Weights of a small transformer language model: width 512, 4931 steps.
Each number is 500 + 50 x the weight over its row's rms, rounded and kept within 0 to 999. Layers, rows and columns count from 0. Numbers have three digits each. The size before them is the row's rms in percent of the matrix's.

# o: layer 2 attention output (transposed), 512x512, rms 0.0179, rows 471-511, columns 128-255
# v: layer 2 attention value, 512x512, rms 0.0184, rows 472-511, columns 128-255
# up: layer 2 MLP up, 2048x512, rms 0.0197, rows 0-11, columns 128-255
# down: layer 2 MLP down (transposed), 2048x512, rms 0.0111, rows 0-11, columns 128-255
o471 102:500371381557532499483510509455413609503468421535525484483499578502456498453493471577533526428471444477580532555356484507524497434451494409533389566473520445498447487502505480463435501583484465569513476523364525559475418532527466562478519549590456546449488568464503415494406499445524518551577472501392543474528515439498517488460586579558452491531420603515420559506491528538540518441529
v472 087:500420581466523453434519488445479418526600441484525452532516569589521539505540536469577535550575554496531511480426458507521502509537497464550520600524537547525560439512490423590495484471475532452433442371486560555515529484443473490473463469442553546563463541499481505492539507519515562563463434493479522560458513457473535519487499486513475487425503509471489532499522403427529466496443
o472 086:516471526536502578446491528494519493460458465502540542430441502558497618448509514597453520471484472488520516459544468492576518495539495395506449592433493497515517479496452462432427525565467507481502511531507437546421526536498554432472514484493515538432449452491544531578407506500475535503495538333425467479472487439480569480506454510471472496432533589487513448450501567563485490512546
v473 098:497549408587453595560458474470577491493518506631485589497523492375471542651459474555512485415441524492538506563481500453491493542603498495462498473462460449471430534572597603490449454440398481538552537568552475511548540604544413458500547469544508408518487552497590441488460419401445494432558498547608547486493533567449502435478545459497568496578521540476454554489491473500399559525616
o473 097:499459477413529452562526527525479454521482491457402456592412506481487444479446456516452449441445493471419514573511441542409462550513439565608475469635516500521498566505546495477495484435537435583522485452524536466500431459482434542544566522597455504521487534489499517552541471541503437395620493480538518498515567518512528439411603501503578452504561359490499489542499476548521492486555
v474 100:537504483467583539558429501476537460495404518551524464490521443552542581533530452549521442603570523489477584462532539455465482719379479563469429506487458561459534483498463529503639573535486535497461466507395597530509597420543461517472468492541525487595501515449481427461494502452442480519491420469580506487429505481580472554494474526530454480461482405453494452504387553535522475547499
o474 097:431530369476463519434521518469491445561542422457439486554509607521498445519483527526493555529506500544624449508495479485533494432455589496474520481413478478527513515481492572503436524527502511607486460498391406547463395537547482584577506484530482540481511586518440508533455473438515480482521429564433479491583520514415509485414456468491562479486486583548496599470488510465529503415444
v475 113:518432488569472592474464527449475412586580435512414457508511537471524514557507514502499553553442527546550428550527414570467425467668545483539463483540473493540484443487541473472465453425453448484489473447464530518531439603536490508497504542468428567475473503495481473452484452487538476578474512431472563503661429533507544431377573571531538505519434475521457519499518378483579509516461
o475 106:601487554482438583526459521512534516469439508419513486485396470460423549500454490531462577453463490512419473511406424482556485532453484558599528514509525509520508497507524471499501506505528519526563402512548532392550592540437422515475562476486539447489519473429595580550527497515488459420491532479490533494492575496509515476514452584423507495474555502538507426483484537560509502491545
v476 104:575415513521462476480471506488528519503533548372383460486551533512472527590441556499509537533493570528441438510583430555446484426640486481583476468503575472529542491474480408469501512475515428417489473518494492496466473542492453497485472493446466549528508525499517537417479444497483506527459535571510549562595453468455519522444552519426531539454476508518570533556582394543564456406417
o476 093:482493594515530555540474554512549487424478467516446533522459448464450532472500436511481546489451509492549535478492527467547491552458480496551535538582521492479537496500460407549467517493489507500521386483522498481443623548479546475460502523418469481536455423481590571510520507486504529491469622438520558493495500404462539423536464535442608575359538577506510506456538486539500525568561
v477 122:549536490542504469415533526558511510457412578386496529588543431460455537544464411508461529499380538440463483456559467448446445548402458474526566504496519441474664360526604581468478546563542519484416530534466527468568381513427391508525533521496433439429504544495516544513533422548482512460564502504550525512524572536511468578561525620498533495399516479467420494552587489483544524446507
o477 120:527521524424541560524512618443547493492522427477539575361574554446448484548504401465569571562501504564558471437490469556622511486564527456451445423529516464481418504433514499510532500545506489519449437502481441427546544530571475485473449416466515542444439479498436565500510525439553493498398444481435467550456482434538471563488412527455468603495464617442534485523443455422479431544598
v478 097:521449487575530540501470463440474446513471425603467516448520496494540550478561561516541495449561501578449560436580503533469442430658489535500452564472514449502489450489523441460535496447510437518493532599492526498502467536533491520530472477433459506541514417529456458564438548319486501565503410518412480499609506505506411539469460390543522479589486467515507423510518491478536546607561
o478 102:509462581525455492512482461590549483420479436475425463559397492506539504496470463533516506489510550470433476573407512482442420620405467453583523605498570522543507460511528477501490496442526507475565429445499514536464459535440468504552520571529457517526461503451576522560526457487552472431503590495466545444489546523538545473564496549468466545486605542576540532445591584556543512466560
v479 102:500623490491408473545550480573507470495424442471464633556473470559499504442517458517454457425385472466499527526396572490543422482465604508397545503506515472534419554506476480523453485540537460518569550577561474473406500497473582503547560395483383546469474505579495567519486560550513473532501603468490428557451453524513464346523424501499534556607494545476522444482520607496382554510572
o479 101:499444559492511484521490436443494506498511531572535509525575489466512526530515436429563447493465510517411479448595468519362494536550516537546486452552554543503500530517505472467525511466496481523489651438540577486501484361568537497500479509548530412495475512510435526474579509541494451496604490508568487480474473540544485521521575482551463438526487362435506445519508399477496482510438
v480 095:560479526469487453544539484560527473551599504515539447572476518534509424512502414525469476403475462458533453535478545459499412520440546521522579548512443517559457557576448563520473588502395553514496505494496397485448464525491486475505501508563509415513526510613481570457519530416454488492515571501614575547467488486557439422520500566550474448515442492433479517509451539509499575463488
o480 100:480482460430569528508537474480471564476447574515439536526483440432395456461441468459466462531510557507484495437592494414503584467593488524581449482563418556480526585607436438502477460514497527540501581491461543446471540495550547477534441539465450513496487502570457523500549481515540434501559545486514533479519537555493436512445545469549579450468543398528484502554507469524340580520534
v481 100:475579409515508474575547590442517581527499501525506440468449497472454475444425516481484503622566514468557465543472497546514507562432554524507564412515539567467537518502495427495492527530512548436511502406456586470500593460453564539529495493482497506451453513488536446421488524616577529516468540457509484475455485576512531511496522510453459480479527488467465553556439512441519448511531
o481 111:473546487578482523457493531427458529567549548536554531460514528461477501504481567587414579514503454493622494474443458468570563418532489553431475465444414460475523501423496586501454515529503549607470518553472439537533443488517463587452521466487569448502567533478461419454428511531441526513473394508501442508552422471429508474372494552513535439518428530464460448494436509493535478423435
v482 095:511449480469559517417516439466437466482551403462528492589511543467517570474525462500428479510474484506475414440543578494470491530408553529511641505520566505466563436528496497456505489498489557573504505492485471456529490453483589497488448551486487563518500505495492542477530572465567499577533424504418439521435584573543508527474418485561487482454528485607514507476508516535477495480431
o482 096:582526486489439531447504532431526538589503461459584561404473543496531494452517595499548519504505514504524526476442448541573486455573533456416485489480506539483472444490506504503500439516504482485454463505524492508519554504524508510448473451458525515378448440449407503531448465459530525513416458426418442479464429498479475515556464507423405544541473607507520407454458587480504482508524
v483 122:446523497484436425505520370502540449399487488492609642495538442543620494465506495534584469459548555502409633413476532462495533497431517438422441592488462557516477453487470538538505441546578456548546479519464546562586499488513418406509479487532552481514507456481532448629522489497569502436530445512556487555510531494483467550547460484447524419449530487523526519489633447510567490551438
o483 113:494481482494529507482529480597493400461500422496352448543562528620517492487514483497539406482541488535423454618591532599494443590455546403479547612492521518515483440465491520497491524517427480382521551508496444524446494461471533478531519549556402565534477491511545520543485488519482453524546569477493534443473541540526548559559521452581421518508594549535509513490534495529504469518552
v484 106:513447459577525558580435523525542501558494458576381434433565541359515508540498566503501541458507555524547502511556505543447442491629577489551417510503465525451480468533591513504491490474446433547521486518446571560601471587527471470480587512466404485517501480508524483503507478478469501456472523542507538481595577527493420421415499538566515388526433539513432560452540439472549549526532
o484 103:555543467518425520508519480581568452504456409435460524567435504518459498471436442563471499483492547502418445552410458509512417612439507490532618519516493492552554486535535502471509536432490519545550357472511492465491455523451433570546541579532461521537525490418547531536509496504502437410530512461456529430554576501505552472520515546437487535508545515588511500535480559518515513471544
v485 102:508475452511513520449563484458456549512526536451522572529507489622467431539488533494466473480450469425503379485469506502528535497464495360556495413513515487439521424495469473485479430519538533453505483432526493433535593573502532479570525530490498507471460556458477528467481428610458540455532579459561415468399494504377476469515555532449556446427561540506543585554529410461450508487550
o485 106:518540568532551532488463531479478490544522506562515513445531553502498565445561523632427477461473477503559573543518456550582514426584474425393385497554476485487426489429537534443458513544501455544474481558580510541508521482559540448340487466459544477456464438486543476496463512574467531491458478401468437491413463398508536520515553544485440470507440547420479427463480505491538457505541
v486 102:465450451560457590364549603459480449551535449575542409510489533479463478468469449461534533537503477518505465460509446564510420515576549469520633495497512525517476508502458468503435521502469459466460518388467515476466386570462526550471468541518496520603516513483472549507503518430480576542458430458448481467564443485488581508518539541500461505529431499551462471607579477455555497490454
o486 101:579500588507526563507488466437463626465471494460623508407456489444506500487512560513517595470537469454483499495417403446540519466558406552575455591525494496532447469471486449505498422555496531507451460573488516474602549544477410493445523477431556430475529481410483482481465502474507511525421518428532509548478465525507541484474453530449472535504491451525508416487448600576453506494525
v487 091:453497466428548633463474555428423499484479458504524509508485550490601506565486541470538491485505591476430429461538431545540528516539541521421534414517449511463489573466602534355469489528501464528523486443508495454603538457442439520523412482458481468524521511432451574470467553522528448504492450460443486510496521591483452536445509470482506537519516467493432495465428548462530506498458
o487 098:560469505427390447535420432452481489549551456478563485489503486444474494587472488467474549520527461552549469575386536561490464405512503584453462444435544495501429509461503546605543531538515490538533491534523532467566513393451409552462515431509477476555546550470482409489428479492510557547482440672497458458518482522544483479480519540457499477577493474497461426498439476495604489443461
v488 110:510450493522401435410492441593495490442612430473510613501522562584541445433547528466515532430461518469505661533419509545605486404456501502522562548510500492546444527468562511491492384483568430543513566482494556508421434519506512511502548537525470498471485493514466540583533480457529535556551431458438391488618497463384493506510459435474488526556484549526466388532589521530549538492437
o488 111:583428585475507497542475411527463541453440483507516464488500426543554563488492470467591434485528486496400479598505552524432414561539522472517442573572627556514470443521509418544543470484455449342487554491582527530532526443465517429506517523488492515511466471477508478496519504470501473507533602483496532494434524525611504508597475530552415520529586439510544449480496554600511485551542
v489 099:507482466482483551606498554469495485479432513588542375483468457313508552534433405520552510524506545572537526595505566497488395586522445541505474582500482497539461535515495720552527524518431421493504536492519474517559488515486511489489484536594437483571513488478495436503497488509402435524539557471440587504538470542544533473484505538559449521581423500478467465565506562572420498505510
o489 101:484488419432493505487547483531471520517504519449480516608494497480465435510456485402496500506537532476483482487500555474416463484519494607616595433529437531507539511576435492532547513505546531566490496481428487431479497510464475553626571567535515488521525549485445504508544554517563452491564472557577520525557543607454505463447565475563590489524519379589525582558495496491473555449417
v490 105:489525592454442550418459448571464437544461557495449457548503480544557443485532526497552555476517521533457495533522427490510416544614518461589545480506594475452482404496480528507440387405533434488509502559551462467532572549473458469535558499437401495532528548428517567486466543580575511524601604487401412470508457534588557400468431445497508524467459572519424569613582482412507592439553
o490 102:521553559544506543468470614527519537509567470453557543454467493447524484519479582577420449550525559474470558427547539532476433503491405490535505474544504427480444465545433451506485491482468461498402442475534491437506483488489591412352464568437573407499547396467585494539538507595494503493473490516503490440481486405471505461566573555466491528585513526569463426465459494547501487536415
v491 106:536420487567492403473525519520505496582531552503464459560499515433520444426553576508455512557552533496544465580452495615561492543515524534574528530550479548589459538544566475614486449448488464415569534502552608534432424543479476470461447557478451522502461470542453555475516460493506555514418529471483544531553541480542401493459496531523424445457440578485494527446491491500522538488375
o491 103:618445501524509587465497478506410604456436500576464536478471464510376476449437509544407544492513530456532494522494521425506541435561462465534477524500440498470649460531455438461401565527547518499447452508525456480461549492441546489501462538473542532511505514510589472526545491478525454403556541451457483394526563474482511452484461614469485487448537475510493471521439525555432542500556
v492 093:590554508583494484555537448505529499534556467494577618512538498568530539478633495492432447444410488479537521396482624391487497481377530594529476531450482527452530416541562466537599388466513548609588509486457426519535396484472475491567486538525486543456424476516520527554545518482531530547497441515544520433393518493451510543552437520502430477507522547465434535466516497503505446526477
o492 107:541458475550530460489526503499506567497436485561480529458483546522483477372490466588549429443486482458515542529491458534523502505563500341427431574571560537503468517473533443419430501530443472448459473500562557549499472497581540453427492550503487557430408478496466470496490461458470504505513559381418487484422488457547518521580525522510415557488509546515557463429513550505485495538589
v493 099:533477359511519581554502531600490533498479502529546609450535417406569441601456562522590557464544476491518431531406448456462555446491538433506592460547535490560502503509584481505547489545511453524619516442393436446546582551472480428473475480537486527514503437458421567538473537549535520426491528520523485416463504574531511482393508528522542504522500552540474576471394478390522459482460
o493 097:534514558426563456533533408408454520558469476457514452518467481523388499420433446488427509486466443463498525540493472632483503463594442528466441506596495514507379557433486539421504529540532470566481413470525541438621476389506404547457566496473542446549472534487502463543498514525518494533509467478507468544481497504544514453466646523456510403552501430423457399477539520549504537509552
v494 098:545371495471521493501451467563449460546571482424480562534495525531588455465545538515463484541482546476461479433521465514541505511492402508584540485478456567493655391535579447498533474535470475492511513524485533535608480513472481492532511536491500564475466490477470568480507452502581551561466432430511531527506540510513409638431486537462451442441564503482492548483610468413552544453459
o494 102:529512520551518556495506545474534578483463421502484473406440499556508511473506477600476481516491504489506501511476508557583509514509474350399418603534481461486446478475478503456463480517496499557470400522529453520483513541483499447391468528469485549471438440497621497588452463510564518500458526441399443434492513441508520456568498582470471527482541631528497472439483547544483509535648
v495 096:497583449515517570567531536420507520507468584503560611456460474458500503532505442542538486485537458515454507509455452456502516539440488551523565392536481517487579518531495542431605569463515575485508495460527520459552569492456506561465444486508507545432485449483506475475497489517452525459484534486477418406428487492519512501508562473441476524523536442475515590471364488465395474442591
o495 086:504486446471503491563533584376486511585550505495528435451475582463555442511535490464440565472488426493571561489476410531501567394531487530436423475542471453483458506402520564518477473527590435640412493503486520476575475461529432503479489436581565459454527588534513483534479453501543532501488390532539422519553451500495512469367562495493490429565371451440433470514498513473579466472527
v496 107:539393544420498454518418512502420537475651497546478498482478506554484501463486540510495461559623475553360561466555459587507395510565507493509475547528513569533464525478476551506515546584484495448499485488468470595446502527514477458447490507489530499509478422575424500553531506338484521581418566543493504540520436449550407495523540458534431469508559484537539416396584461525592532422416
o496 105:460536517501473546490493390521502395494487481484441478529514449581493521562518479504487514563505546547429441499503574452474503525422581497557563507483467512502565448586440520447448489436506512544608536505456445448480538511429483478648507571527492508552549470555621522531560483531542460522575545546453581472570569552476486504465464516556574496430541473493494563588565491550407555522537
v497 110:551491496602500543554485498498491477541461488449414660460542564522518511428493570498459492489470553464539615513444548482519509465546507518480451543503492461566487545480545429446504517467515372460470542541529490490520436604486427570521522488399432614470486549508464525532512521410477507540506409471506480532499530448427470413510420538540431498579485487540501471489556504503472443429465
o497 109:502421530495526502556540473518625486452404383500481403552542494471454478492529377464559600487431453542365461561437436554481431579372488472568540537519550520495524520427559479438496476516516480518532416473512574510516443485540453450593500476547474500514424529508498634547508491444565465475502543542453501550523558557540493486511476513441485539482531506457534549431533503462529535487559
v498 099:564501433504522514553415511528485448447528501509578606446578482457566583518509549527496442437488516506494581378547544514471514563384497499486514578510468564545469413526631562426582531586583380579500496516390650556569514473587401511515484604503471540514508367432498413548533513489477499444508399513475529504511564549468401555475430562529492434528524425541444512413568406515550510518422
o498 093:565563443436448496475547448512521436532468377395385451534515580608435462476469471484561525522528490549466390608469509603570417505405603439421627547516532561490490439422524544500478502485448508516507359507509404490554481486433454575523537472499468521495525589495511520535504462406567405496474465544446543495582554573501517506493477557475446520506547579599544560463472515479494531456521
v499 103:430530426468533533408507550470523543486474475560570477443478531476509470479397435502493506515487566484469417548479527587551454516494455488462567488505583574476376498480474611490501574498559545508472481511479572520510555522518507482477504562506491562585608474432507517461503542580581480467536456489424474505661443564449509480418467491527451492476476549530472479564481550529451508549466
o499 092:532520513460380500443492413532437536477567469432522505535552464483469509534502552439527513510581537506489458476485492492438529470467586659523637435451528491487590491515429491567530460428483507504520463528463462475541536451385475582600533529473526494523608514500435440477533481480501492499484495591515523477594541560476521491463494451486553539548504420607564520493419515519548530430347
v500 111:437497409492500467454448528439565409495557452569648634517461499533550455505511447524580513429472469478510526465429598449526424512350534501499596497539540546502481554489483527428548444578551549560527482422468551476493562536450503511502491572515492565502432465506464535518524524572515504416528439487467348471423522518472545475550503518468523495452475499477532485471480420558466515466376
o500 108:562527493470496506497617447451433550589513492525544461483590558502461554481532548458561495457492446495546529527529399548465500419591575520456532497543529573522421427433502481422473423555496468537449570573541488475574490398510499515500564427499524469374464544472421497548456536524547508512469408458529448522496425569507522542479533473558433417562448434477516480530465547506489499494529
v501 112:477500534441502510520533518563513488390486476441443577452500471616473520388488562501492450497518462541498528490565472509529468458512422532528511596495460486541468507469476473518508491563521447374564527445454497578398513505463462524524492503549524512448492464548566546515528446402452507515448466454537472584533480461436448568612567456427470442500559530539533392475543548538546408446487
o501 107:412450567521546510455446369457429480413533481559538449459576452547479554533536473524522499523450460538494509511428519447464549509413496442439406567499518536468587496498485504549453499474482560436534589518479504560478472501490479490603451508494496563537504457514532482474505502469535502568470572506446503558476575483481502549488408503550490544460466534458551545516518476562426521501500
v502 113:583449443445545491496488523408431470570506499459518470461448478489417498464486554492497458628531445468491448515521402601544456549465512508560522487498569489512508513538466450472465562552523528396491528484484658513449441525467569553490539555440499510404505447551426572520537615545472521537450533480404465452484555430504457526491507525568496402462502552493548412461540502500556450528420
o502 111:516519505606489567438472438484562528578507468471620559468583557513450588533509481585455595554475533520580419471424484504570498422536557494464524491414456466497478399490509559385445451537521559615468488538471383507558497522501403535508505491437555481480528529440532551532473545483560489513404428490427465471536473497527503514430416595444515504487412592467456526568446531505478501428552
v503 096:503443611532499463471511413471602424456553467567572623484458502437575538539436420504417509451410435483603549495471641448449450466451616493462447594457494471525393525591510453476538483570468498582458481554472556475530457546541440486515515440532563512512484426521593477552532428477430457494581444538577489530556545436480458486580437528546568463527571464505515454568521493504462512526534
o503 098:469463490463572477512545461581504517462438478501441459516507548453449517468534454461554481414452506538372508569545430494500461547521523452589503544549527530551442492502501530463487439554459467477586610543509534559466446520556509496554548506518350475430376562494477610567516504446473492498503547450525544549472477510537486537540571453571459475395533478501455557534497488491416498482577
v504 092:486498529492464458409428441580575510509515574570577432502489494423473481542488475519502533482528504469421504576518505573538453522478553394489471556520552444595477490538453580509505517527414502477416446565552435538418494515581573440496560486441472500506518458578490420512528553519433443455534522589554513459558504472533487393475491614596554529485517506492493486489548422497440604462403
o504 105:499513501503515481527556519565521463468455530445397493540514431478486507541478492423479488506512528504423466465605538499443463550468504593625600485533494509517537494588467465469539503476530467487556533472502507442512563514441510485583478528513468521546504511567528608541630520542525470484522531513567616488518538498516474503529502472528521444440541465510495567556555449482455522548519
v505 109:478531504539514548516490506457540445467426532548545463474480493494465492596445523504605506495519538574433479490452483543557510461483518465493419465489517533493484531493517493469460478575531497532534511541471554494578490553634516474558544480470463485495531492455519432486433490487462450433511550503503489503497487501502546432500542495450508595520481462492497502544478495546505565516575
o505 107:417560506557473463528520542524518413488577536531425539595494536496499514496504524520517423437532479490539532515567484492407431562480465545511611496510515496459446478487500533481544510494426513519522506519494471443489446504475486544486566556503533418574561542499517447515486566584491487507562482601602555514515466530447555518465598448562558455558487440547505566543532448462601477434406
v506 091:500485604543601489514539546468460522495487507482482555581502550633519540419562489516456519578456577544509583418511531432478544504456479526524454457490426563414594470532519498425489448498563478600482517452482560565602495488476480495537472552494502495479416560493451485503518535390534530553471358495533457475523463455457489561538450480526439488448528523499450525475508593466518415511589
o506 104:545464476550477499473473563473547532542496436509537506414446582493556492498526509567546520507488471525551509531430475526569483486499489362373396541479534499504464481441571530513456487499474498472476459536524490577450410549539528457382470472491512563460452427460521473485434436463511512495464472516385423475462516460490513505558465513462448575562479605516493460449479551490536456515572
v507 108:502558499508502350448552474555530486471509594452534541551468467535511483563498380504415523435475423454550509451530625368518457549300568505461519454509538549484507500520414466417564550515525565544493450512567411498427490452488536520524425511594550495446527478569507555523498451535514508479533570543540472423341520443488523503599430474470491460449460454427488463458482489570423431465485
o507 103:481493405474543450529561489488473500596488541581510550487602583497517464422572502446552410502576508492501557474573509483520540432614524451453477482551470569477436532562526494437487462502485437464450599479496534468465478485629543482513467455509503486417421503534443494474490461454508480594509490510524492511480451531485440579534548408545459479491448456461500458538546510427443495542532
v508 111:527434400546511505576421475524487417477531508518560579539544542471608545591561529516466562436496568500469651423439541525486460481469514527457386541503493531453514507534549541484579532519475449578546496467441532545678548494479447484554432553548510549539521481537505455582519472478515501534520399518504427529481506494495492560463422513512459466515537404483470519482517473431580459524429
o508 110:517469468453481521519560434520579479505438380421443424571424479557483459446469452458500466453513489518376431614478482604487449622433537424537589601521505555577519506500517547501514443492481454497484437498513483501473419517451463509576542518578453535488463505505591608580483435472563423457495522503455525511548585636484498468531512481514531476510636510580502561450512551541496541491585
v509 108:471481518552568447464502425485466462534597531438488481488524601602503439402515530473484518518478567485456418466589566511509530445522455556483482539491446522442448454471476436583501459572541440438567461543458438562435430452540427413482482516471536474549512501498443614517536535497596521477425433489505550560603514494459416536517474504597496455490497561501469368537611552464550403504368
o509 103:539457584502456510444460433544515494435451412519453514544489437531484538519504482516531465512498549529467453535496548509512497533501547445517513557471553514539566504624471465475532514465430547416587459472512504539408524534479517475517498501458441612535436445495583490517559461459464516505560642504440527424432590480571483528622403505432525568424557589538548490472515466565484563561538
v510 118:479496441491470414383559431501534522481537513486692600505482444540569469520493438483510543387470475462555434548514576437526515509387511417518552546489534471457444532493451497492534345554569546478534420492454454474403542563531528467477519576544532477511506406554478495543534481604420500387483477541490384433532515465431534538554457551540498445487480500526529478530513429535449594468406
o510 117:533552500510592477503559438540484468538499527462413451566592572541443518423547605549485420506513504466478564523602479534507478487614577515443537538604478554531460422487515524372505443562463446531467535489537492499537533451496504445518555513436494528450444478558458537582574529522503461517457556410494486568433502477545522516527560410553446456448480480492569524464558540540480525550572
v511 103:520455451560547460531404565545523500411572544488474393430528585481404482527458572532525527525504518573453404502584457566500439462589445501439478479506484550441491472469565494524520567491448464472469443476490507549518512445521551463433534562512537467517524519437500447522481428516477538468492509507506550608628542465477458464441501510446490556473466474568540513547508501559613499467410
o511 101:471549578473435546502465458511497445468514464460422494555457424547555567498503506516541500482513553535449504565493559429454495568502527516496533534513502531490530467613482478566570492375450556498529397501469491501449586574420540563557536465510514546551525515462543458486506481517556471436590577533482542445545548592463568437548436507466577547479510511563539532536513497526564517459503
up0 050:443555558440535494482576548539577585538526460471532462496615455422463537632467490506601407445498462546490527488507497486508411463556580490500486492538438555600520478469531413526459462494562548512527519476516496502485483433603462548575580474641591581489485500493449500408538403589465566515479440484445424545612548467527553425507446496466513484489494517635508531472480465351476523442604
down0 053:516444527442489512493451506540511460460455461465550488498477566541434613525593560597418541542484500601575456455492508449461493418522445454523487509449464524555561525577513496532413462493504550607546445544532510380485479482511422526495474449552452585570457428480573481552454478468569529521452532456485529541482493577418539551561535454490533472495462535570444411553472512531531509533477
up1 097:496418511488562404448427505537474532481534512452514609563520559530528480469505529573489436425393504530492497463496479549438541463498507566480521440519510518457437473486545460547448506481484548530510565545524506525560502614584554397472464553513506508422496544619508457573489556538545539405481521397454591507578483555504520504553525496536485420464486583429484544435562511392438535540562
down1 095:546473462449483532514465558538521523473425527549458423500488429488453570459447455536487418484458465523521588596529464451515480476366430488417536461534496443524518469512470551520490489504568435508517445452486415552514623516426451473498429458536484518458447482465555491504564534411515450534523502485522526508467585482394500578569464477478509512470543421541529501579483427532548485476426
up2 059:474551510538587452521533580485483521439453519495500421470586464464547512570495508482557537576482462497450527435595487508527471428535462477526451514518479429517441464436531523504520517453516454533457554442555484528393502611436496472422512480472542441452517458447448556498551509476534484499558449499437453466551492518580513491521543469402502493497533513519517570533501558481520569523402
down2 061:504437419355517594373526569480419541477491514480504480542475468470528491389534554508539436548517501406544507494504497551533493551522430525496540386502543519503500462515537499452507525493605550497566506542523595453477456468431518592621466496418524519515545464466550419481606549535500553577529443437498559542574599438422578519532476438580496602572512379473512483464566383563423540406593
up3 129:482536525516491473495532496555543445538414478510374560463528573520471476417440513460460595525458525445515458530606459583473535514455540530508519418477533506534521583552371474509494448487570472409528444487538526565400467456484404526482528498422442587574493535424491529549547567482514566515497489561497508496553535489465469509445556499463507582466513544548469503645601489571508497420446
down3 099:509351509504532437530399463498489434560485416464520421514480536526556609542509505436554518464506566348562430526541504480397458528529472496509571471548553540491470555479529548545489527493504580457565611426440514478506512594461475538439509523558496560560490533479536500488584478426559473480489377418518533508462412529455443466370537536478501521504361525456549535521539532560495465384439
up4 127:545594444538482511555474479547470527462428538480364534591510553481488486473501472524518516396486472512446516590538512555547489447571565585570477537522537567501661550492446532479597532510575455575513534531599478494537499494485487435505487509437494458602465546470474536517459586532500550516477550572509488535578447531578452461492447473472446532534510551539516573419539546455404510433483
down4 145:504403534409544496487496472387553562530464495612461518397578448529541539550488468493471425549455489481572557409421483520435495496498405468456561484514455478524374552523497467561431552518446562493484466458544511449397530510574448534487433445614503489464475453527451550464486439440492443495551390392435511471464579502498500472525539510471488499516498480517464502613518451487471519587466
up5 063:490504461512568550523524427472342345479432431520446521523539543532590465591492522442530453574495553477438563503521537594469426471479482477560547440540462550491557415493581570507492468501479454535530530486462480498517536537520623609453469429470482551518470453491531516522571458414523495500465499505375435491567457494485489592453493521440441543500523602510471486447549506389475463564515
down5 073:489518474485576466469445573484492466583532592449517478531454387509406578459452622518447585474544509587496470555505484501497522611521373407448491514472485558539433401481437535481613573453470571510492483479424528508558550474495527415441454449530525448420479481469521580565466465500452544570520562504591522496472490430558499584385540485550509501587499540507477423529448501571483514439477
up6 057:489484543469501511534524465420517458573459461476423513622438530466519445556476517606378494503538508508465434499589519522542434426499452495496540495439441548434547491495449444498557534457575509461515567429476516592377542497526526442524490527494462500463497516557590481580540585496468631566477445543422444434540458456458512571491536484518489536547513458507505483479616571500504521527569
down6 063:524567515482514500413501549536477455489525475542610503578563534557444560452505484495443444440549416476560514511506572544528481464484416418519545507565484451520512462518504553414480516451482438550453443454404517434538519491494495525425519480408468478487504554455484540541477499455607482486519453429538463393437522510502523573358445558490478539561511438419418527526501475655525530439470
up7 078:518422499518561431428509532570508434376493547458536553477501540542571502464495508489490569609511522503482506446494510423523509437534428515524543530528425502517536573388486537534536550451367461582542548567485541532511509477525466483536548478478544480503512532499497523412562503457530500545578493553448428447534489483458466500488497533539595495477454460574466527523436428453534485642497
down7 091:452484514505456561598490443434491558544430404581528483576537465523407428560568450521495493532559479466443459531489491569543555504498458545535498494487562584482479571520457484513434495499530547527465459529393555564529579458466539481592475512498436475419501396485581529536467581502412522621500471451577511529423476594529422424538529487472493610441494536398475509505390471495429554499434
up8 108:499489523532562436456524519558439508552421443497438462528481479431419474528504491466544498413538565456482605438494407502402558468462584499453506445511417562527504519518483435475466491478610509463487539548512453550476527474454580483539485522630536472574521533547479391564512540401464545458452493449490451460434512526488503572401524495583518588532545431541452504567451494409474551446481
down8 089:518508474540436501414485575473558504554561397493519536426514497537593590525427516480521474496493518504480466474564473505523518484410389497528517508514571468446417514453460515465479503509555530526520502432504477488517514551477444541482455471626587565544466548475487446483675382428566490441494414505496561572559468545464458535511494462515499495552478444454541457552485512489512491486506
up9 150:478514533478513554486500568464581565504439574497468474463561570406436437477411448480478498512533455534513395513563469595541409381494573490571468416461564481505481554491481453470539532512466455534384461542520468501491422478431503524488510484501510386538534509511547501516417545475472505518488566610489426452527446420548582514520478424439554552508553540515503567511474503420506427525496
down9 152:522555451493502456538540494436540516668449429562538465458469586584513528531416515537514486516549487485581525484477496523450535531513497483490518494449534606451522545557493505475468452514493470481477474485537458424524602462503446529547354538599540488488533507475523547473431507544468522456503704525483472534442508488456400479480536430564566485481468533549510497496556605490578525454500
up10 157:519483539505476532523440505470554568536547438482520506403500548525438602569477461482449517540500506506582500529524562541467508422447523417459376528476504443596408488496513497418513550558482484479430415504501548526497511600442518495456549540543500484433532380492555531526500463425388498550490534545459420413513504392399515455578455583517489530526667506468459493465484472493530471446549
down10 159:657567537507470656517438480390539508440532474506518523533482470455568526571436519467470545490525587465565600394488453544439480442476448407432525528524449556447536520538460437529482464529536474410479509485524492501416516550580490495513487408556528486479525594546501513433477504536471506521495604530416442526527485603534506582434443440534597492513589434504519549467500496560504512538585
up11 067:560508587552595370463629550404484484428444519517565487491485513523527548529528580531490603398457506509456413451490477459480521445604528456581435482590537491481456514553529498464446486485504568529471528485450496469601599462555437478491494520476529474523513560533477422552451544537496389554517496522406487415551510548537565521465490444453513532488446494571495569544515425568465510537417
down11 081:471469431483432584502493439483552477483509475487510475468509553486473521470482514451497436527439467491489518433479448483496550580514459524471581473513530518536493533490515506506423425444552481517508444499430545532474488514463485576533493457465470557486478436587543410547538466553498617511553488418516474536504519516530555458565516519532540619536517462425533494444493452464402506467504